{"n_layer": 13, "d_model": 256, "n_head": 4, "n_kv_head": 1, "head_dim": 128, "d_mlp": 704, "vocab_size": 4096, "activation": "swiglu", "norm": "layernorm", "norm_place": "pre", "norm_eps": 1e-06, "positions": "rope", "rope_base": 3270.0, "rope_fraction": 1.0, "qk_norm": false, "attn_scale": 0.0884, "bias": "none", "tie_embeddings": false, "parallel_block": false, "init": "normal", "init_std_qkv": 0.0247, "init_std_o": 0.0, "init_std_up": 0.0247, "init_std_down": 0.0, "optimizer": "soap_variant", "lr": 0.00462, "lr_mult_qkv": 0.5, "beta1": 0.95, "beta2": 0.95, "lr_head": 0.00646, "grad_clip": 0.5, "warmup_steps": 200, "schedule": "wsd", "decay_fraction": 0.925, "decay_shape": "linear", "final_lr_fraction": 0.0, "batch_tokens": 65536, "seq_len": 256, "doc_mask": false, "train_tokens": 493100000, "steps": 7525, "dataset": "wikipedia_en"}
Each number is 128 + 32 x the weight over its row's rms, rounded and kept within 0 to 255. Layers, rows and columns count from 0. Numbers have three digits each. The size before them is the row's rms in percent of the matrix's.

# o: layer 9 attention output (transposed), 512x256, rms 0.199, rows 26-34,153-162,281-290,409-418, columns 128-255
# v: layer 9 attention value, 128x256, rms 0.116, rows 26-35, columns 128-255
o153 110:071076074130125097122107093137145162171152084142126138165143076117168121039101174064109113118170113157163137137141048173106151092144118135188115109117074127069169114133133143176155140126131109114173136107096122076144186111069109111091159057160137105121094119114169095094146107176129105136115116114149112159146148130117149082119071097124105114134105123129153132168156088099128179120148
o281 082:112101122121121116184139143100186142137140094065145038132117091167151147139079118114113104118170086137117120160137182133114126079176141137145117111097071111133132148100164122113135104068150105091097109147146131107136148114133161091061124098130105155091127092108133134068110159150157113158149146158084140244100147112084126160068099164194173176125170125128141164067113081092166117148081
o409 109:086165087141088114087191166153123176186108099108157120190166068140072137065130160192050106097141155125155090107084090107109127088086172151115110112080093115065162109095127181088083143120187109144103083156094160096149096161124114167137141130116120153134116147181173116113120121141090169107063119111149118135156094120124158156175127127139073174173089164089139156134154127116072093150162
v26 102:139071137101139150087168077097101113178113146106138136118091134079130121158172144168069103154113145114141165138139132107094172142178095114136157119153173169212161122118164101132169104179112159040103139109160129082139145126098104121153153153116109108125155151101083212165149124131109073110100157218151116144120133134070069114113058162148119163124129063134145092147182206146128096130126
o26 103:146144150089207156107180160068081106164195138135127171106171114135207086113093090146113144159147098137091069130086101128058086184129153129158112106159129146144127152125185105115121087155097134110150130155125131149072134133115052103101125164116155162145092151109135142161087098054153084117156110114110143176127138107109121103205119148146131198128093103079083092150182140083164114101150
o154 114:121051157165128128079121104205149090102121127094132155109109110131160126106177154122142129098126092130153106143146192125097128092174092063097126193106105112138115147115101144139201151147122113111077143087149206149095130209176061050101133072125143174107151106106118133158118142129177119126117125142118085124136119155082097169141170129134125100059123164193084127112078132142137131168124
o282 075:105139122139109137123145125167083118085199181138160093150141159132144134123195192151093109147102117094170122121126149136080092127076142163097163115138100159130132099153087158112120139182156155154105150188108151124150154088110157122101091112123123084105128136089158131147142083125126094120069053111149102098138174123049094113139136092074091173072145118123149080074131121118124099058145
o410 116:101126115167096082135102108138199058201097083097128140090138114118115137113133153140121191116136151112151126109109089178124152141072143130101113067048136096103129075056118160083084204137137176176148087075137096121136119196141112186117143104095099146080106090121105083090113144114067119116145172154138147165153106113144098147182087140098117052141097136158165132061142138149129125175078
v27 107:111113150122153143192092070158079153099098123113135082103107117121137086147127155212194094058175166064153132146096137087083130162098101141131128185158141114119138093120168150122152114170187083148082114132154166147155137106158114103137123184134125103083096096168108143070065143172141153141101204115197155106099118153161150140168140114165159134083145123078142093109105178096096171111110
o27 089:120181146111108127072109069143145166149105078167079138154105095107141070104143118179170148099107109158052134192161113119131192126059117172108119108112127129104153120135139150128154145131172163156138181117138096150155082133140103103139149090105112115123122121136135108117086156117151165137170141173158074189172138113167072143155135059143172129114158092151147079109130094137151173121118
o155 122:053064135106152053147199152118153104127171158154165150123147189106101163146112143116122158178137152137161116126183108154156110129126180113129111122112171076100170141099091145178103192093114121171180142088102075114127125117132105138085148138051097153166135165107114118148133140109166123133123181109112152048151120149103148128143136130094134170126131117141136159142129065117060083074111
o283 079:135103140091123130115161168118140097109171178115143117081126113105174095122197142161073124098141107161087068096125093136077174141078140098100155136151178147174116150112157155195139185178142154129138120213141147098148099140145104134104104055127085156118148134129107088099047185040088100118091124115145143147180157137144121136095205087133121149152152103141152126107160155112115151131092
o411 110:141127128134111117167127185116075139166140135134129213100149195133067190117107141102093103211102137142111104121112106157139138143210188123134115142139127107166123122111125105117074156149093119127142090148111125042078182121069097109092192138086075159139224157141119077174148171188114105141171173140110110086132161116114145168112156214131081169164138105102142146075129081150185112142159
v28 099:105098195164159057163097081170128221157112108123136056099055133152146076117144110140079102195169161080130131082120119131117152112142057137092065113180124122128080126131183175104057148122166121117106121099152157104119107097103117132151116079114099135148121142190101141101182101163108101118162186137104158179132149113117126138118176122144121136144131125126124135147201115124085085103148
o28 094:075101190102121113145184134125145129097121157171117110060128090169151093130093117175061112182111085102143170121073100131150131120093120121140176103143162156135107144142119145161172119122108109043061129085146161159113099138143085144133036164088114119108151142144167162157134160138101113161137154101080150125118097136158155115181087141069133107116166148165088182140174120162119110174108
o156 119:125129158175146117176183081147076123097167225109125134150171156065114160083122144096142110136132129135135120125143172169067147147143179150117136166164148134077104182004172101090102069137106142173186209085118076078105131108120150133124198153094143180131152149125132070172103131103126106191125098082128128088117136159120113143154139061173174163132098128158113167136158111110127162096124
o284 071:110089143136110139091087126092102151131139093120117109089153084057117152134064126144159093126094138157092155145131104066144157108105096140110040105156094108149142117130123139151130108111100096166084161136141156092163102079102107134114116118095118193130128087153114134195187116105110165133201140157213146140017160164159100092077141085073138125136141096095130158115087123087179124149153
o412 112:099104095136108152081128094134121109098138126074162148107117123146094163106127103169138139128134109121137093142126124124105104165103119107210197122172119130097163161110154109179134149070124123151136129146168145124109161159150093135139181146089114116154121181040139133091126150064150163188110124089102139095107128115100172142123119134124128123130124147131168149164083057185181165119118
v29 095:145136151113187140142137111114190134140115176119126134132159098133162215141177061139152153106103061084118096143227091147154092158146108108163168142133134142156135141120112130134098053127117062173134139111116134103135118123153092073132113150178101105175110127120119119125079169125136159136168123188127103128099128171161131087135084146231138141170144090118107147100094100088149185133152
o29 096:118098143164118085104130100115124110097060108088090139097057190152088199103138139100149142094149097089130152083168140108161089116166198110171208153090150131138079106122109148114145105121161132148115166146116132152161072154084120048164167164120107125152128151128083120071077117154134138090117098103122144139081129133175167210168059148107104131136144140138158069137091118136213173105111
o157 106:176125146108147126170068159124069122114111164116106153142131157126135114076089143161110149111085146135212125134128155138096145201103132149103118115180128198074182092115200116136166159111175093114093144150115096164145068170075096183093143112119152155127132143167101133136173126100164107138170176155100118093127098142125088058135120136085134160142107186163142146079173152129061049145142
o285 076:100113056109095114118126140144140061133111171123142123136159102134194145173078166087113133116172172200091119114142106133182108196144086121126126140125176105146080177121158110118181131168108172127184123173172135116113188149161128108152125168171117152148144168137156102144100159143117124146137143122083128165145142120123165128133146184092139095119094133080072171102117075114152139123106
o413 108:122178111109152116174071112118107135123179160152159155174139149123173142063071114106096161153114137140113152131078053128108127107109152194076116078160184056093134086168152137055139165135137126158149083147154151081162081116143186149073131106127115168066089106128127115090205094100094117129120172119130150198185151123112138143105121136092132154130110099090175157087130186139158112165142
v30 101:172094157120171110198140128132137182086130054162193183097098161142127128114170149130106120100153139123114172137132125118111117158105108118175097155100136071186156194115202093135198155115172079117092171147176092139135153149157089107101157148119070110105185087154120056097106161150134116125144146099091195200126135164115119136154169137153120123125088136095076081131151131107162111094137
o30 095:143167130116086122143087185129087139084128131095126103147139154137106152111100138120097153133141168121093122164174188164097164143074118126139150133107081073124162146141186131122216176161132134134150109139128152071098184138171195095096146170144146170149123120144121118117123112169023148164146156091118119162134140183068166156141154191132147098132103190126057094101122066095177134107119
o158 119:146185110134053107091160132165125120162135127129053128111126194160140132089059210132165095202094090157179144111101109117145179142078127123159087136123174136106142137069109113117124149133089145117148166083105137099166170124139144114186114120078123086092168134119150126065194173145117139063142089107128159079152166152128130107165130120130141138109100163187140138125149130110102128120136
o286 076:109135102162137110135124155121138167088152126110149098129203150119150148109165147148140147180128095167095119153145140137138162135174160128099171133162155076131182108214143202092180136106175074150094120115171162136159160122134173074140140128109122160138156110201140157117101134131122126170099094176093078146083182114149072120176078186106122131173097167137110150112057052149120152137140
o414 101:137084122044086148172123099141153151080147157101158114081139125138127137124128101126112142119110105150164136076082197106157126155100135160123125132154121143170131096162111090170089096122139169106194129123173118132113123095120110133111118113166125088080098141117127191172129154135158124175098096123213114070121127104092104091081153106109088091134147144170128150212211087107127119132140
v31 101:142139151106143092150125086138151098159190116109128163187136126167078121135163137158165123126147160131097092134102134166122079168120134132118083132088133107075066195174098093157143161107147190071111152099152126189091160113195164115136084154148107141145170070170117147092090127082150158145214212127145143201203220124123103115100099109097216141139134139142134189150113178170154139139160
o31 092:108110148146105126136114107116139150173242066082110099100137168139093170071135161133161121184126100089087155139110078146159053104114143085141161184074158119119134144072150114093117085138113197135125122144171168159099126133073121125127145097108119068092157156135125148182127145166112094142144130130152106127096098083160105108115150102142103138123057096138143164149137073145164139096120
o159 106:109160096148156109195121124144066120063097147120175120126117081109149141078133091131112100171138180080178136085189139118080134151102130153121143160183095125163094139194184126071157111121128128079189100128179194098125151100108151089098148143105109210119145164083050122108136125119114131118133109153130147090107112169171193128169089135128110117113073124091093057108140039108161188106113
o287 084:096099157145085177107114062124110179118116113122146117118188135146169149130141080144142141126072080128134115205189101090095175103089193118162164121153145131101185131163147129078159141110160151155082103175142130161136155121125136124072163134114119048150107137148114112142155106188089117044077127159139052168166129114125154108148128104116099123143156132107109126126178142144084164148101
o415 107:149162136161143128094155156135151118081044145157175107087137143151178120166119100142122087103127176178138108149073090090158121161050099152155043118122130121191151106092102124157095147111150084142089120161147152138108111125127197104045101117093116200187144174175101155151128150147142215109146096160106118145109121139071094159135220111153111175057092204120117092091118098114137082110146
v32 102:130093124150101138120143096136134104200119121160099156125132082051123118108142144160114055154101110118118144125110097141146112128093203082113119121151153147086165149132149158092185141130131112092097133078124121110122161110186075164121159126141074120107121050187133171152114101089130178130158052180145133105133111151119111141126119168106134109102070153109135081115110107103132091120152
o32 090:107135113134117136099123115128189126131177157149157126153108109132148138084099131159107150024126077126179101081077071204091130195069173134136132158124105141175066102191179175156118127137115160129125120139112083154120127128110092126076153174116129137118099161129154070103100158132115108113130144178099165105117105062119134104096082129146143132135140110124128066122129062096102110150076
o160 114:104130133116146093129151150096118175089094139146090131152085140130128132117134083148067078116111142186147149159135154097115157145173088155119194097119151139099164134097085127164190217084149093144166154103110193104104087185140113155135147156139089108144156113148110091102145145141089120155136102110147139160069152085100192164162160153129122169101113071115190159097175173066098127132140
o288 082:050121118145159121088131122115171133155128149149138151048082183112167113107172102108138181104125142133126148188121044165119090112104086101116123112162108178131161108156174101100167127100199137115149118170104193165096136095095127131126118113134121122100119141158102135102081095096142132081152148150126109178150120095102109143109110089142127184094144134099157168101144160139197133170045
o416 115:143152071129220155151188126094118152070139135112098107203156147136131055219173187119136141072135119201155131136130157060088086126113119162129096173149139106088110119032141114118107157126161174083169166147145124120158129115086100138144071146135124077141180120137154119183120155127121139129132165115144119198112106102179059167132127118139109172104121113130116098086164122130152113141135
v33 101:120125151074150182127081107133137083138094092135135108119145146168112097126105167117110112105132125110121112172144147098135150157083105107141105085110149155102131180132133178085070154143110163132135054145166191134161048043141160113116128133174175132137121101093129106145140202132118109091153069188072186142055125106177086131102121097147115182098079161143088156136137115069154103097165
o33 093:140066131086110072109123149174109116142135128125116098091183129102141155145160144137124102155170106098104136130085064103141178116092113060109104136148102098109142183124121110136143110144098164182139113101111126227134126183133147123115046116142172124135112161147180150151152101184066105146158127153129085164092117097151131144163134180110133140107156142146115160137113088129106152129141
o161 112:132123064117098133138115106134109151217202067098119157162101111152054131145141113112171177120123105164123114108138170171121170135068126189151118097087170149123127075185107126067157105119138118150136117121188132120095175116101123107108099106093144056157123163112141169146096128107173152131130177105098135189094147172145179146032088116163111101106086139104126145127108130127158070155120
o289 082:125100183146083169101141150112135116081074132151148064119070140128149159078073120107156086171115125130181155129164137136179153163110122088165131086159119095105112134034117159180175186135126134117125109148123163135120143145095140187123150185148104105137053180136136129133126055135105109142085104113149149169080064116194080127205150187104092139115108129197086155147117155136148146100147
o417 105:174134101172129147140138135135103171166154111096136169192108154145069165184139089132184133121082100176174100117128133066169070093127111198147123102112156161116118170154183143087207083173152075113145122159174085103134160138101143157117141118137109104106142097145117114144095066154115108102155106073084101175149133163088145191107055143142143121156094172135107131079114160137100107224133
v34 097:173113141146107147156103112164144130066157174140094113091144085132127117114168158144059142142147172144101095195078152103152089142074152184185140107122162155195137128085124086096127060156127158153091149099155085111121186159135127129083121115179084109137133177156115163076108149166163155193121150096121150115159192146131116142144155134135091124108126114138156159181139118106126064083112
o34 105:112134133146146109129129138138123171109124143088187095115200181120122071143158075099132101166095168122121108114063188106083110103154112132116110102101110118169193143043140157119113130167135136097104070085106104118139134119115170069168090105168170181117111092091146120106139047159124107118185113184128233126153083134098105146159145084121130164174188119116153096144128143164148098056106
o162 105:155133155059135144173110120164101090119083116130110137093170123144195188091111128129082151103110098127155134150178127102154158106127146135113107120172111084082150109082120121175085151069108108096100173147118234079151133145113156142083129129090095153186127133154107096165108074084115115185155166126170094084138095069109040143125122109103147135165148143124118109069126134086118172149091
o290 079:126113108148119152101143121091096185092146143102136129063130124123117140126054115136127112168141148095162062068141128134170109179072115109137101164123134118093174122168136111128103153175099145141155126140103157136134061157067116167166102134073120178147108098163077103160119170163140132152129110202102125142141156161155094091135167175135080066114097146121066146145162162095138145120112
o418 102:141136075103135084104166119125127120128145160138090181113125148206167091155164111092129131186093099129151134119172058130112110094106147138176144145125149176103125121126099205177121105069124104088097161124153147137144128133150161134090158154010084124130105117110175181168118113145115127121173114171173115090107147083149128164086103116149151178136115180130129119153119131155129188140125
v35 100:114169158157123140132072107163183143120146135071108126129149137066118163188125103139100124109123120157144111113114134078046116166126052107156131134148139169074176116140151152094096108135103112088143135158175142102107114149138128137111045082107066118144092093138147133104091065143157134120133120212157143143143105114135049062189156159111149163156128189104082145146081084137120150077116